Part of a small language model's weights.
Size: 12 layers, width 320, 5 heads of 64 (1 for keys and values), MLP 832 SwiGLU, vocabulary 8192, 17.8M parameters.
Architecture: rotary positions, no biases in attention or MLP.
Training: 341M tokens, 10410 steps.
Each number is 500 + 25 x the weight over its row's rms, rounded and kept within 0 to 999. Layers, rows and columns count from 0. Numbers have three digits each. The size before them is the row's rms in percent of the matrix's.

# layer 4 MLP down (transposed), 832x320, rms 0.0734, rows 29-140, columns 280-319
102:512437518514475536522458492453488477417541530518536495511479488538507534499532542488504516529509507519506496515514457506
106:465485511535507494521457515465507526497469467469490489491544492512505531523546514510438505504483527528524518517506466510
099:497494519468478494490524486509492481514478503522501499470508491487516481516507467494529482490487500480484524557454492531
097:470503519513500496470494520503487474464484499511542475466532508492537497483478510537495486541513540520496505552522473482
091:525481525485488495464496516498518463492506513486519520480527484480471499519521462487510495541476482525470447532485520482
105:532502489487540516512544506485516530489507495503504495510522459453534491512524480467499487513485502487494443497466483494
105:474532515514487512523478506516522518502495518450544506479525504458459511475469502505505524491508524505521516499497516476
098:514506488511482574545483504478530509477531510493506514535523478495492519526491490456504501493471447483507452519516513531
105:533515460460488484486522485468534508560464486478466481538533471478480549508527469524478489511464490464460545515529526504
095:497503513498479502472492500506514504519525486486491500544528495489486487494505496482474517521508469493474473486507496489
097:534508441508507495505490562476512487534501489474515482491476462527496528563543503512479503505493512463506497507463450535
097:508471463487471509513548468478509501536507469498528530462545477504496470519523499524506488431494507453474507456506493490
094:496522517531468453480495527509477493460496498537469494488476503523527517513530509517516498500478477494520505478486458488
095:495486453516495535489487492503481526498523496519550507512531519442471511497505477503495512504489504483481549489484481492
101:477527469496508456506522544538512545522455507486456479475478477493498489501517514517490448456493471515470457477497490523
096:484418485516515538487517487534498506422502501491553512498479504481522461492473516484481473505508476490466528459536466467
096:499452499547503465523480484497470559482512503496503520479510471494514523494482495501510520526511486456494528485479504459
101:495437480530492509527467519518494519465504541518521503492482529501520503481495464510484501508506503487495538507505517494
095:521478519532540462482520516525510487470449491507469519497489558526534527496524530514491517472494472473484523508477485505
100:522490537501521505498486512514470497502481504508518491491524536478502516502484483469436515494516523476506555488455498530
101:520515483466521503503499523485503518491551484517495515479499547500505495510471487515521505508497546499542472514482533543
105:505507493495476534531482497476487489491537498478485484500525517446527465491503509510495504468483513467482542480482488434
099:476480500491473491526485481534515489478496507534523471507537515537486508506449504478534530531506516507531508495509517467
101:511523517529496444504487472504524488520491476531508486488502513481503548518519488525539543501473486449520573484473484496
094:442494498520480508485500499517493546477505504530494515520518523502480503480484503462443527495518452461479492488463560491
113:493456482518524528493512474503470491463502518499467505486525562549484462533475512506523490519518551492532520515510525453
103:534562523507527505518566488528475508527508478516491522512494489540468486509488548512515512513523488490487526523521505497
095:495528468488503522484495535437485504483530502535445550518495462526480485465527516466448459504543530491498498529502509506
106:456495487526503536499495458508496477488463565469494511493498475508485480476500504498515547515499503536536521491526480499
094:494490460473475510482519541492463506524530519498508446467495474496483497501526494494508489475497497487521534491503492542
094:493495504528506498495509533485502512538469507511513507526482499433524525500515493471540485541493492468538530503491497536
090:484505513501505525516482481483489497516458519515502513489490463467512534477507495475494470521491500515487504516508497493
103:489488519482511492515514506568508465549478495474519534481448491521522476525474474482499523481497478546491497513464517540
105:495476525493506519489505486494472472452472495547505534474482524505465532534460470514490494480505512510562486530523537517
097:482521490531457528482490559510509488510496484526507505518459527542471506441517528528489528512510472511503480485549522495
102:511535508466506529497520476537458474494504508492494512454478500519517498508504483478503475497541540510491501495435519485
108:495492518491485496489505474500502512455464480467497494528533499525471457491504503529525478503508474529515506496507483497
107:493480489469434462523532494496475514497499512559510485508469527505489491479489503504477494521462493512507493482506503513
107:494517505504526483501499500532472526491492489524476501479493563521461461486484517527511487465478490511461532526514495486
103:496479490526477512506511508487500486511522456523498495527485469540479477490547523493508530537542478494516500456488501501
101:453458509509484518495500497476518541495502497494526517541529472510507508476511433460461504500539503523473487516480526494
104:506482463491465515516523489495461504494502510508530558547525484484496490530488481487487486556516509494475522503478513512
093:479487511473483504449489457512532498517479515481516494480469539495505478451461476520521493491471489517525536452533518522
108:530484484476490501504533557566511514483495465471478506457464544514442491542485497521503510547505536516488487501513490509
101:474478520502439507492520525486476514485502501466501525481489465501474474530529497473493497485510508474497514545525518501
103:487506494529489444484524493508480536477520539517529474488431504487511498487486527504512522498485555495521545463518497498
099:492501503486511508482478526515491527480480442501474483508491519562522519490486494529510477547499500497513541494510511484
101:532512511496484504471474474467483505496538489481503509496511463467477552513520447452509473502543508481488474540497511494
100:447490469494502455481471475497492498483514557502490461512470535472471529497517528503478484468530513512505542501537461528
098:502498484496502498485523475490447450506524517509495501467480469494539544456510509536511495500497517468533477478526490512
098:488500465518504506538483492529563531525508460504516520480479499465486509475511476522483465445552533516534523505500510442
102:528515489467510488495476473496532526514505481478477482505456472516556507504521490546480507536484530505518518530505478479
094:521502485477488481510475508515505493503511503478528519501544514484515510520503513448520532546511488510529438511452493491
093:511517504500556457519473474521529487524491486538471505482516485513505526508470491542478557471513502468477496501493521465
095:499510483539508496468460520500542482485499533477527480486420492436496518505503495511477517549539529454495501492551500491
106:491494471525494504471540478506542482471480481519503498499505484510516509474417502510493522492513497492463514471477515537
101:485522521509509498524506516536487498499508515453499472512471476495531501467509501508515514510471522505492566505531540481
089:492535519513477533513482516498479481464497487503491479479498505519508500489506494540489473456504463497541511506532455501
103:499489461514498501485478512476519481501525469495523542486537509494527534525503470484480494491546535484513484478530496505
093:512510509490503517481521485489509482465501476494514510467488519513493522509504502489504481481449488498493525545499520513
101:534514505520518470513542484518493492500514484488514485503469491569513501483467485493493521493483453478493519519514519500
106:513496526557478503443480498506505465488510495496511508519492501488506515490527533566511491456459473484494507485536499511
105:507459513506502525550489460540539500454576503510539549512489527502529522474437487511521533520499474498516503497480467494
104:483502525487516459505520499515547475455513487452476509508509575433483486483466481507521554555511461456517551459507500466
094:492527497529487527542498500524528476528516488487540499518484502518514556506504529523506485471443462521496506468495504513
101:494468497503484522553498495449473498522487493522535537455511463447519468462519513471527483503475514534531458536488476495
095:488478552493531448492490480478478495474528500478485475523489479508509464502516515489467538494483485524478466505484495533
098:498470498478495500472472499500508520508507479496518502477500503507523475470466524535478473524500496491538484537533531515
102:516464458510505462486524469558509491488519504525530489518496501507468511524476485511512534507537484477517509465487463489
098:491483502493526508532500475496553494547504447473503523506493488472485517520546505477485502512495489511462491538473474469
100:502488482510492485496520526500477553491505497510511494505524503498465501497493450511502494491465470474520554487499486502
098:469483526508554513488483505552509518514467510517486518486501492527531468491503469442500505514534515483519537486483535461
105:505545479485469513505502480473467510465526476487457513530489514483466492463456529529499505462493486483484470514543476495
099:503509527502549472497484489468524509430504492463493526500497571502498519482506519489523456502534509538521503488472471514
091:475510512455492533475516510528476525504524530511483498501524533470495518481481486481544527503560492478469556471513439484
088:519496488470484532490535477508468511487550489523522499522469481483471462504448496554486472493482475472525479550490505492
100:492462492501530554536515511525487531501522475525563507466492471504492484481491477493518495494491482494468484448469532449
097:496486466488494496456552473477490475512502516524541558538481499521513498471495486495499477437494518542494547538559496497
107:507508515476499509537541497528484516518514449559515521489503488510468506476517485474529458540497495455522523524512500487
106:520478504485504504499466526484477486528505457498498515477526499486510507493478451512513481511510502529512496523517502485
098:495452488506490512474504522485547490542504503443501483530528490529535484512495491507488486505513503498466502512521535509
103:495547517485503521484523503470493445556453542470485486526530503490483532525524530496509467498491484557480448526484505505
091:453517515505460495467497456507540517487456485521505464517506501541521491504521490495506445485469492506506513488457519488
095:493517505499504520490503542542508485486486503479527481501496461530454450464521518483479523459489478520521507517487533515
094:487544466498506518501518519476513517500519443511468478518449470527478538542462465491494521511519485519499494515505518495
100:479494486510471532504559481494523531532527500491475507538456504524476496486486509505518521456494529501510489561536528494
102:528539471476461471459470489453509510501574499527472485525473482456526498498503539495503470531486503519489515533539496473
106:493488503511506476454527527517502530459510464505526459457519510520499487540499494515491486518492512518513533501519487500
092:513529507487462563512487472504516485517485504498439500489498546539447469519473490472527514465548491566560497485526511482
100:518476538519521471488511575518498447514518470539490536502480508474536492498475533497501495516468490521485542523499532531
096:500497519511552540513456492508476482518514476496490456504472529457473480479484507557489510468472484520455515481548509487
099:465506413502513486507551553492484497505454487545495484467500559469510516487479472519520486484515473471490489504499485489
096:462514495482543550537518483524509477488497500499535529480484489470469475487545490484519496493505519488502476504490523477
098:496526491476535518533487465520526519467537490503462451507481515520458505486502472499457476496496502488453447489507476475
099:523517475493486492448482522485482493501489493512481515512504470517530492521561502490501522494498497474482473512498494510
102:507519485510521507530493464485522464511508486515481541442514489521498456508480520531493477512465475522502490513461485496
092:471490510486516524539485499481511470489509463523491504516541477446472517459522477500471513460518489532512513502490485467
095:510525498493539466521504534486475477522430484503458517494500507492505509512461476523523507536525516543491491463460529492
098:547501493462534496530560496532465476515459466500484481464520503532503485488458528459537475487487519467497480566446498506
105:520495521467502502461514518508513457501504488511497518503486528492499530479508507546539482499438480484506508538528509531
097:488491538528492521520480497530520522522491480468509518500501518499482513472518528509497480523516515532509478534457521480
102:480499514481519495509520518497523507512485466518500513505498526530500492501483475528514503490497526483477509510467553514
094:527510485453493521497483494530447526487543490456497493507547469454496477518480518487521495441547474470516485471524462440
101:517475482476489516524486490502520544546517512533513528512487436472454517520487508507520505465520510451535518541490501489
097:475468508476469485494437479521434513490481467464502534483486506522478472504494527493516491516542489509513479505479505523
111:499508518524517524545506486521510480536512461470535498471550497547500513511520504445531531453574495511521480481499446519
099:500513501508547513496494453489469526454508482504464498500525512509491508509507521481484471512487469499489487502501459490
099:511511512514499497460506468509497495527467441464497474434510522488452515492490486463486446493547500530518491522494431520
117:513511493530484495496474526515496475517537529518504502507502482531535496477504522548514505499464458500497478499532506515
094:488491525495478469509475481503473505474509536484503494543481529493481491487495526481526465488546517488515504480538527472
098:518521464513494507513484496468466493476476521522522532510518478468511498496517548521503471492530541483529501550507488532
099:487475468483474458460510502476486500488511505511500482525471506474515515491503494504445478502495541499493530516466489495
# layer 4 MLP gate, 832x320, rms 0.0559, rows 30-140, columns 280-319
101:470500472513515521536475510541491493438469471498525490468492501503479492480499508506482498535481491481500521513485462494
103:519469482521560496527482494523530495454540497535490470486473541430456505476507503519490533531495500517508451472524493529
091:540494494508513479500477493527519553504543534480465494544483509513468503529509480475516506477508446473510512438481517505
094:497514532524497491521542575479506483473519452505537484476500485491511490509526468526535528495496490475499488475507546490
103:525487467484507483544481514456514491451515537453485486459494517465514522505489473536488527478514507503551531525517472480
103:557496478479529502482491545495517476495518491480540526473491485504502502516494484475451505512521482446507518483518478522
095:491510479498533530524486475506479559459487490519473523520487475494493518503475488531535509472498492482511521469514520541
105:473489510530449479494499547488549503451522515510518469458497536533473485490454545552518514504479532447505510508453494499
095:514538509520488498500510531471477520481505506475510546478487477499443479449510468487464482454492499487494482462498492442
094:479485461486471469511494523474508508527504486464525504515518468490510519513515488536478505511497495458481502490419474513
099:500491457570445508479519533478500439521505489461475554480483496495487483510484516527499515489484521478510530474518470500
094:516453514479510507465509521490466486465526559489523519471492496452521526499449485512521499460480549489522528466495454540
097:521517478481474503523547492513514475481524521495520543478473534482492478493475449512474528490499478505463477475535517510
098:515486507509483503503490501472516509516509498517465486489509447496497517521497530500456478476471496501531480492443498515
100:496516493437579511545501481493492487495527518483482509507521516486500489523510504528497517477497501467490492486512502524
096:499509490554483507507484500506538537428498520492501495496475469533516504566440502490523505504490506547492477488505515519
103:487524466493508534517521520477494466515523517475530515477534513504502513519474513497514494481526523511500458484558485556
096:494463533478491499507467509499466502482557488485522485522479486464483515515482497489516472549526474467505486533482474473
104:535534437523479500503471503496538528520479529465510488513515502523514533522489484512502505517498517526515476498453442499
103:507490466471521461542503519487490506498543510528523488477481484483513507479509501505452510490525513492566504471502514535
102:452473505493510545488529451528523487526508517500538529489453478583513484534509528507479476504474529469511488513532534517
096:513529502536479516503471512520489455504500474541521474540489519516495512509488500520557520522472487481546530518456513514
103:503483478507489511510537542499495518479489536495499509482439491496498518541499505478522498495522473516520481542489529493
099:487517516498491503533517535480502474495513484527486518506528539482530523480517505545484536420508473478488495496494526496
112:508496507482507476480427566497513503476488480499513500459486550522489514500518513509474510459492516511490513483542511532
099:517483522511502531564479440521472492504505468484501480504505463465487482505454520491532511509482522456488472518498498523
096:489491472528528529509493490504531458490505497487470514464509485489481559478475513486475528463498522506528455504501519501
107:494561491499549488518476537474507475504496528504482500450565480482462494502481463505499518457487485466515474539526501513
099:506500518471488505508476530478494488506542492487497502500510497493508528530533487494458544504480446497510514493467495543
094:520507545474539508519524455493471485496504520497498488477491498508507476536528500489460487442504479477483500545515449515
103:498470548533480478453465500494492497520523527508521494462436559483444503506467534529477526497524494547494478489496467516
104:518505498477468492470500534477459502474486516477489499542550479488514481524488518512497535549504487518545525507496473530
099:491523511495467489486514526513532474473496501466509512502463547531533513479515513545547504479510477510499525486512483542
097:479519478596472488473519513505534520509497516514475478516517574436507517502531481582514531458464475517484502487511512464
102:498494528470505507493474491481512504484533500501522481488505495450458499535488536522470486476488441504473486496569478512
108:553539504441478481491507507498510522490466527479500470503501512503461511524488472501487506516484529504498488485486480511
105:493524500574487518434497548460480479524478477492552550475528477482519514491529481514535520454507546494505507518475502504
101:469502460519497508492470506537501505532538534522493535490514520494529483453510526514519512488469474514514520480486468504
098:498507513514502510489465517486520468473466524488508500496502494477444510476525454515564508497499538504533511509534500526
097:480502526506470476456487471498506532494504514483471503507463502514530491524509520539520531504467504503550557494506486512
105:536517506520484507478466577508517481475471554484476472451468545504502524518525496504522549432478492542463498489479534475
092:498546488556518502479518521490508498475499474498543525488550530478492526505521478524494561503526542449534506517513467531
106:476513445505507515472508507499495464491467508500494477494495497485487521529481457492503536474474546527479509491548515497
101:498487508477435559488430504491513506462485505489534525490513515479503501531472480524461472495487482493480476490519519462
100:536473530464462487504490488512473502549475492472483514505464508539527501514504474454520510511484498479496494529481496497
109:487474515492482523528518480493523472546518563470510518514556479485503450509494538438474491499537517496501495507501503531
107:489520451481488455444520527490500478485467504462480511466512516513515545491520500482533521427485504516493514518516476476
099:507449492519489516484477504496533509509515567467536518479461533479465520484486555554480513463457531524503529491522460508
101:491517560483451573485459527480563495444505510487480526514488488490513468493494498485472508503460517537509522460538462515
101:468488508530503465536509508452482511488529488508500473499463513478466494495507507555495484487512519509502498519489482476
101:516541479497537515484520523540485552491547443532514523487520491500490501534460477465505490433488537437496477534483470515
094:490460517462482473442485537512489444478530501477481508489455497476487455480500555492476468470518479526525517503480465512
098:521508515493488443507438515539495509503525430518514489516522560520503559503453498526480524523532493483495517494522512497
098:515501518515520471523512506496489457491508523471487489467495488526497518499515478523529541442541484478485528479506468485
101:537485520470559480529518453514500516496517468454514503494507501459476471496462489533484535453491486486478517501514515529
103:456516471433539458500477528478463532496473530494503492450555495473513550500503453510512536550499466514545525524499506517
090:500461482501544421506523534497510500515519519510517482538527482485490483495495502492502522549499523496465480504485550491
103:512500465498480499483512520457538480482480513496495554486492490500519483522504509466495468448514516522558466506542507486
101:535515493473498532479496507509534465490518451497485495464496498525503509523486491511503528485447507476517542526472471538
099:548546470485509476455526538524538498519527537519479501498496477509528487488522531445503512445510514513480513524518491474
106:521493554497513503472459531524495535475485524492508534500497503494464529498457504498503525522510446529505503528477536470
099:525500486539532442561507510492470489521485497490515503482515520479467466497530509514500485511528478488530513562510514502
110:515522476520530478514526538492514489479452578458517494498520526475491491503505484530508543463514510535520502524557491541
090:480463481517479479484515493505490492525508493541479518506478490551492554488491503510461513548452473517499529508531480473
102:531481483500509472495471480534478488486498501491494519505482496525571510532513522489552538492496484481548501491497498474
098:524458507514471554507471541511513408529494487478502583466493483494438524518494515531499519537524514473503517519486507485
098:493502548505538497521490526535520558454479467493509534511491507509483473503460532510474518528519567478519520517505528491
104:493529488475497458516527558530492509480488484510481491495522565473493516492517492517522561498536515472500544506494502493
097:490497504531512457532517495503569484523531469524533521499468526468476529494528470551492488473531522522482481481484519502
103:500496490530523456502474520501454486472512518515509469496497518529491550517465501519483512491505502483543517546460445482
104:509478510514492484481498456465532521468501487438495510520534499563537507489520506510478508495445476501479469528502532557
105:498524505490484458479515494528451520451533492516511473525492525496455491488545545487515489442504491548506469511531522510
095:538481519498510512490512576487488511518495475515508493488466462507512480503513486487518547527489523478494470484523523498
092:521447544522501485533456523486498471510473523506532538473482463526503513515570511479481520518527541470452452497492556534
093:475533489466523527513488465481498505549476528524491495515575509551508521531505509479486538476517473514492501464450470534
097:491509531510510508475481529531499497488508514517505532501512499472513503483513482454498487463459544509478521489464531478
101:470497509516439507481497461553511520501456468497468487522486514529509529534517473532510552520512494473480485491444459493
101:518535533499530486499439480520503497499482526525501486507497524507477495562472519495466529500463468442487481505526470526
106:470494500505506527452486526509500520461486522532513492517480554517510473500477526513519493469485524495522544493508468504
098:517486498496499512523548473434462536501510557499507505493482537530530480477496488501527476532460500502484472528502443530
100:530475493508537499447501438499499520488445471508528494500481472490485487521500474518506542524511515483493486515511496512
089:483518494495526521475469495503460528489487503439475486497490526457508506471507538523479535529496513525450558496550462521
093:518478460487515469521475494503493465458485537500516508495501524473502517549509514531512516525526486511524464454501497532
098:491520469512473526515476519503479473515496444539498499519441487487485546556482505520498496533477471485512496525492517475
100:519500512455447541518486522481511490485493544466451476481485489532515505508541520548514540478470474513548545526517516497
109:486480484463515479510494533545496547466484485504507495521456515489470497507490525499480503504490465528521531489481462476
114:471511489517519509485511505463477474450547505498546446536494526487474514509470506511488487475530515513503510525574472511
096:511475443505466469485506499507511524481527469480516483527509533501493506493531469491486533531479547502458572479476510496
101:549539512535476511492450519487545505469530545488476523506500539509489528521481540507506517457503506458535485468523557469
092:505478488475511504510543495512487487483502447472545510501469516459516472525499492488498479493503507528542481513467551507
099:502504475458485514509524452507517452522469522504495496440497522501495462511510480538558549474539500467509442515481491484
094:505528469536486454502486516475456515472557510502495499531535462491520512518527480523514498516508486501527559547474466502
099:508522468536510506511466511501534488400469584480481480488527502472474514516516516534507516480503475513517497493485500517
098:509493511526520508510543450491486518557489534512508473479498443541504470522501457506446496523495514486486481486487522505
102:469552488506481483438498502466494458483538525511507479494476541513443515499522479523475511471502506506532500463509473523
093:507486440518525527472506533492509494516489513473461477476521510513512514505472506492498480551493523491482501516546511498
100:525506528532442515467473515522507551431524511475501495518479527487519514536503514513538484488516531507486512507479489462
097:475465540547470494507497502495526470484510502526515498498521486495512507486489509526505503480496453535477514463515523514
111:510505516513477531518504482492535504500501491534488520545477539469503521513541502566475514480477497514487527522469498478
096:489466520530497489504476545493501449469532505475569519542491475502492468560497509467536475516471476524511519548499485529
104:506482499497475517511506505478473523479452502494501483506486479490504520491516479495494506497480473477474496527500518493
091:467447529555475510481513508484507499502480538534497508491443525578502499519540510520480522506484540479494518497488486496
099:482493524514497503492399530491546476505506500481540493485487492522518549545462514545479482495478473521543526523505504496
100:525516499529467559457503510456549478497504487539495511522491514492459500478495530533492505420489510523486491477514533507
105:502536529499469520534529505485514492461518507486494479505474508494456524527513445500473516528505509511522486515543519489
095:511498474493489462446472541501500478469482518491526473452474507518525505527497474479461502480447471523507507491510501481
102:548461521500517506525490489461510498491558520483508535472520481454460490514539475508514559518525482508468500460473505505
112:523499531521513481552501511480490507449463510482509486515457519415463503512495479530531504470547510529514514486485492483
093:505482527501461479506474511493498515479527529503506492515484512546477526541476506476491483532514484481501532496465539492
096:508528504504539558508464495487473537477498500500523543494499511483519513548478519519492492500518520467495522532489518515
099:471509504499477560498496463514437470481546498502517521498511494483559513514486538528506515504474542518523487512488478513
# layer 4 MLP up, 832x320, rms 0.0541, rows 30-140, columns 280-319
105:499516456509495520495537476523540450507495512495482515527506515493490507468512468500528522448532474512479467497521531467
100:458519468457470500506509495482535491513495508514500526514499442522464478484564482547510504466479481568540529452517500480
094:496515497469506471463503501557487539497525486490478472515464506510491471518545498438567494470510451492500488485446532515
092:508501505466524475466487496507468523520486519517487488526497495522509487517484566528459517473510567464520501521480505484
106:505552464480492482499532494479479539451541588476505484522514529518546543537513506503522546485528496484507519510488501454
106:466522504550503501523471518544543500466454498541511555484490527489471530467483499545507517484500516517472459448527517509
099:534514527490476526546462519509535486515521559470532489482497484495513502502562413538510501541519409505512474471530482451
103:510514470482515535494505499450490536543463506510525474514502527502505564524491484536502475510492499483510567485514480507
094:527472499466509478489525477552498483526501489500491553519501544517525534516441524500533488464516485442515515537474533489
093:495513532496457557455487525490497489519473532484501482484413509522491491510479534489539514461468511498548529513526463498
097:505516525501513527478505492488459477475520533498470458523516487481480498535501500492500500498489510526475472525496471472
093:458476476526442463487499492495515504489524501501487526557496520549497483502477482498517499539503497489552538470520499531
093:490486518511602504581537470495483493492470512490502515513519473466511527505499494498485480495500465484506542483500469490
098:493516537507514489490496446521471500494512461488498512493488495522497493520451540485494532557477511457533510502494518488
096:562525502484491539521467526502549477524463539495486508498495546445465479484529473500493527492496545490466497483506494491
095:524526509503469509467544469479493445537435492457521526489533535507471472491514519484500462471496511502493513532492490519
100:489495504499553476505509519477448446512497518498519496464472536510504501467485486517494456495515499469485481534494482524
094:508468509480490512526481470476471547466521530484515473516527481437513483502483509502529528483474504498475458463525514524
101:465536513514518510519456540457491514501475469505497510491506490514494550513507450503458469539514484495524566499517519496
101:520524477494548475457536521497482540496472528492496487527495477510448493495515483448528474496528484489475484555467544514
105:506464503488485539490489545501470478457498521526479472491454509513464485475501521499488491529447511559510453512481495481
102:487486468490520476508497494496475475505464519503551484518474518523523540479498473519456500514522472552520510481511512516
101:497519502535459500500521452539584482562509471510467512503509483494469542523501536507479491509501537487461474477465450488
096:527473470510491515520504510538508445487515528431505504454490469482532467506532521476507517508500486590538528487509498452
114:508528517515508528485506466500533518474485498419501518523505509498512543524494525469487491439497494511540492477528487524
097:491485529502463498477472547485516466478485506463508488496472530491549549515530546532507530533479482490507511479456491487
096:486471526538466494467512441495462479524498499513484480510508477495508460514503520501496482506500445475500485513501495538
109:509481460516519542512478527502524424511476530458493529501499489510471521497539478506499508508497503504524494508509495471
096:480470476515449512502508535518493512488488515538513487525507520497489519482480536510518487525519511530538506512523564473
095:484481496495465520477464478503508563501521488499458526512525492507493497494478540498506492480553456498466474481484499442
093:508503526486469490496510504475514530493498461465515540482511515541480485466502464499494503494464488527519523479499517510
104:511476504522489527522531482502497501501505478514501513476534516537532458521468512482510493521504534506472477481462569519
105:477519504523480472484501533494542490465481542513514509507460508551482520503495525495525460500500455495536436510499517526
095:517535493495531527499500549471480534482459540489526525493475501487494532493517467503462493523528519475549482485483491498
099:502505507466489520495576508488543475494473512504507509520484450527506460519560450493543541484489477539497488535511470509
111:453498470510503507502513476539512502462506445449507556484460531517484526501518524476492489469501481567482476485486483487
108:460473496523461535510537501498502475518570483479474496485484504503539522538518508510486501471463517487487495531496475477
107:516506524510508499499497483521464536450488477508487507521503513515500434540477502512496504502482463489524482509499464512
099:500505470486500536543450517489532479487513534511479468526512481527497521434532461501516490508506488538512472463520507471
101:479498546489483542499500507506498531521466494523488503532521479533503520490520518495487531556511527514498544552529549530
103:526506489509498543512482504535478466545492544495548517459505507500481464484514479472515477517481488487506495479491531486
087:480496508490514502471543496515483510489472495489551528452538533491485485466501461500499494514515515492552504493541509532
108:485461515469514489519522486541518516469496463498547523489501487484465510491490562504497507486467563498517478506504462479
100:541546500502570480523523442490485497496469474497513513500487527502491499524490503492537553511519488487509491476450539514
103:524517491527506524495462515487468551503498460462487520518516515497471511533473507514533521522514487508447498524486491504
101:508494519500511499519516485507508474494523525494506483459500492436466486505515485502466510462497482507488453506517502513
103:510501504473476460490492518508497486450493502541482463505490492462492510466490520501498515506497474504539468474544505478
103:483526508566524474518456464503509509483507508496519512484531485495481504499473468542503492453523446506503498507480516487
100:456495523510486491491503519479505527505535498522499498476511547524532499464485504490537482469523548511436513533532456488
099:505563529505518518507489511480470516478491514442477505499509534484469533496520509503491503451539483480492514483497478534
101:496527468477550497516513505524520518473513490477496476528461505476472522481499472499519533480525487502481461507499532518
094:509494486474470510492478534544545519448492479505486467489471499448479519465512486551490505474526504517550515490550487475
096:471494491482479505485516499485490455487453471484516481499453521482509470510452515481503487488479544485528479502500464493
094:487491528444469510523540486461412525500521515457462483533521503516528508491471520518510510484483469521520514526455457513
104:455504488524494499482532510511528443469489509499483518546520545468467517499456438519514471528505471508471525471518487513
100:495507496501503483504454519509509470516467457497516491505478508512481470490524475492545500551518478484520505503541547527
096:531504510480514481476480506512461520507527462509466472521497497490505467503480507479503511519517532475516492495491501528
103:489512536488496518506519521514480509478468529465503518459479505528504495491504505480547575506485510499491490468504491514
116:537523495487505542493480507469534470485495498499496461468512558491472466510482498519484535485458536498500548498499467510
099:504509515500513542509496541537516451469527499460522539502502500475503501452465467512479518524465506521521470521533481481
105:487490537510472498482458508474518503490494514512534512513487515471442491515465492541509495503525480526540483512495493529
111:542473539494517528486494423554518508508523498531536506525488466509526495502461486470496499517526548510454503545495480518
104:516477514500528518517503489540501507531501492486498502509501486521502495477505488489471505537529559514469519482483479457
094:481523501484514511540478494506500495513554514478524477520504497445504482519458469538514503522510468454485439473448515521
102:538507483529489529546503520480433512517497482480455496472494510492514490504516511482504528570472509498561510511535528472
095:506513503517451494457452479460501481494456492545491445533476496511542543479483485506497457501493489509500497526513576493
098:477510495455564466507497514468480504489559477488462485481476555475491498482488532495444506461524475556516513495459491508
101:522509507499500508522504495458493460490502533504531469494513473469544478488465460507504457515504498484532493527524492527
097:447456502518497495511517435500487460540506507515461494533480529487533497526488520506516488506474449531500553473496481497
105:511499542514491521470462521457476496477524466500464505505494436495509520480539476509497473472497468506486527474531494530
099:530484519487479466490503481452477482463493472455509503531549499468465532493491504537510499511499468494518523500457470533
105:541532516511502482500433488552504528504487490502495499523472482513478517500505439506514526513502439430468515474473509527
099:495456543514519526490497484514504521523476471535462542494501460500514471510495546477541512512458505483493538516486511493
091:457520515544514479483489476489557509480500453496522480498466476545497476508502527510506452487437480527522472552480504523
090:497507554497489477502469516474507518484495550498507498497504500526547486490522506474488513517482535524465478447504516514
099:489496492520485513488470504523447531518506492440456531541520515516529522516478486514465537487500487480514548501484493522
100:516477526530533551548519513535471490510517502481499421486515478538511454508520518503492518567499513482487471470455445505
102:531522517469493465513499446556517506494503488513505467490485523502465492549484519495517506527502521494481481499527499528
105:526523505515525491522504498491511476526469492485512521505553510444470488497530450536498494498473489512471496499487536477
096:499510512488501512487496486494480526498512467522500533507519480550527508497485501472479502532494506559560485505472503503
103:512468474526516542494485524508477504500464478497511509471495490517492539525496530514508540494509531506515523472466554508
094:493481495494467499492524420500446490475484472504522482560494493511530510497517510527512468536486474533535453526506486484
094:481481518461509494534506436496491480473503540472507514469502491502509491522547525469495525493531475527538462505504523521
094:509525522514533459503498443474564559484500541494495509509521488521457487492497477509509529452507516501517506484519491507
100:505515522511510484489503511506511493513517471511501535486504551505474493507499479469491492475488512491480495498446465522
103:507501526486508510506484522528549515505508503466475467530519514487456514473495452531521504538506503470495535487512525480
110:514484515532506521427514490492522459546493477477528540504462491498486496509462544532500506496488530465503477527499504486
098:453495524518481440484520514482475525485520513464503453535529431493545508462503490526490487561451503458456538508464532495
098:497529501512494476526528496495482455534505554461508499525452503485508486486484468483508545539504473533495480516520460485
096:493504492466455452506513507463525534480513509509518510526510469545562513503503458454572448522537477500527520507478506482
097:458472479523475475501528516509501511514500497521484477489533460522504495509510518464488534512515552545517515463514465554
097:502470452515519468553543532441473418544492546532490461543533474486497547485516482519484494517514510492453527501511503490
098:472504520468497463540468490514506494453520534478497476485524480510466489516526503538464483509525435523489426436496470473
099:550498500548466493495483523475557469499459502495479510481448493494456512511477478517523476492494509554497496475524454526
101:522520466467480492545508447456482528477489508465483488511503501535514490474498517536532492477497512500513482511469502498
093:529502481469507505518480458509480512535530475498486467423514524498460507511502489514474455504501505482500485501501536509
095:423543506517488527509544489518498511481546431510522446468475521501519485455491538539460492486487570438512499524489505469
095:513498494513482476499485518479516467536503497499518397483513500534489494461512503512508474508485513480493534501508506518
105:492460512492514476528482521520468522508489481483465545535492479508473482521439526463494510533498515524538531523442491505
096:517512464491536493497546470493509494459519571511472455492550504499523474493539469517480537463496502464502518481528445532
098:507498500528508495487551523468469454519493542520485486464525517479480444470490492479504536458494504519521490520490464520
095:472501449500535470501548496487539500522477462515509523531487479494474546482461499500530522499470538532531464527459517574
105:508491430482509498521526484534526523505512502564476534497479465444469496511488514480532516469511522483487494517486465504
095:496527504513525452476511519492554507442462510519517472462494524526516522478514488477493501487474541538487472490527509512
110:495524454478518552525498515515550456493507488499485495490518440516458518525546506479471536464520478497477499469495501473
099:489532498535498479491470458490492521488446507477535460477479516510463507503507510480482468513498470488485526488561538473
099:503510452524529522435468513500537521526491503491478511524521495522457529532516536486503502526519487522518506505483499493
120:496508528501459523534519496512527512508491474491466495490478515506490495534479510504517496502489474520486521519522465472
095:537532519480519511430492546509507440456512489524486473524510467536475488518473524544480548514430519494527510515478477541
102:479482528490500448467468553508565457511489506506479497494456447511508512499497493484459486491463498531538493478520496477
099:501501475479480458467467492511456460449481532479492486510475513509495480541468506513503500465498523476485536475498513529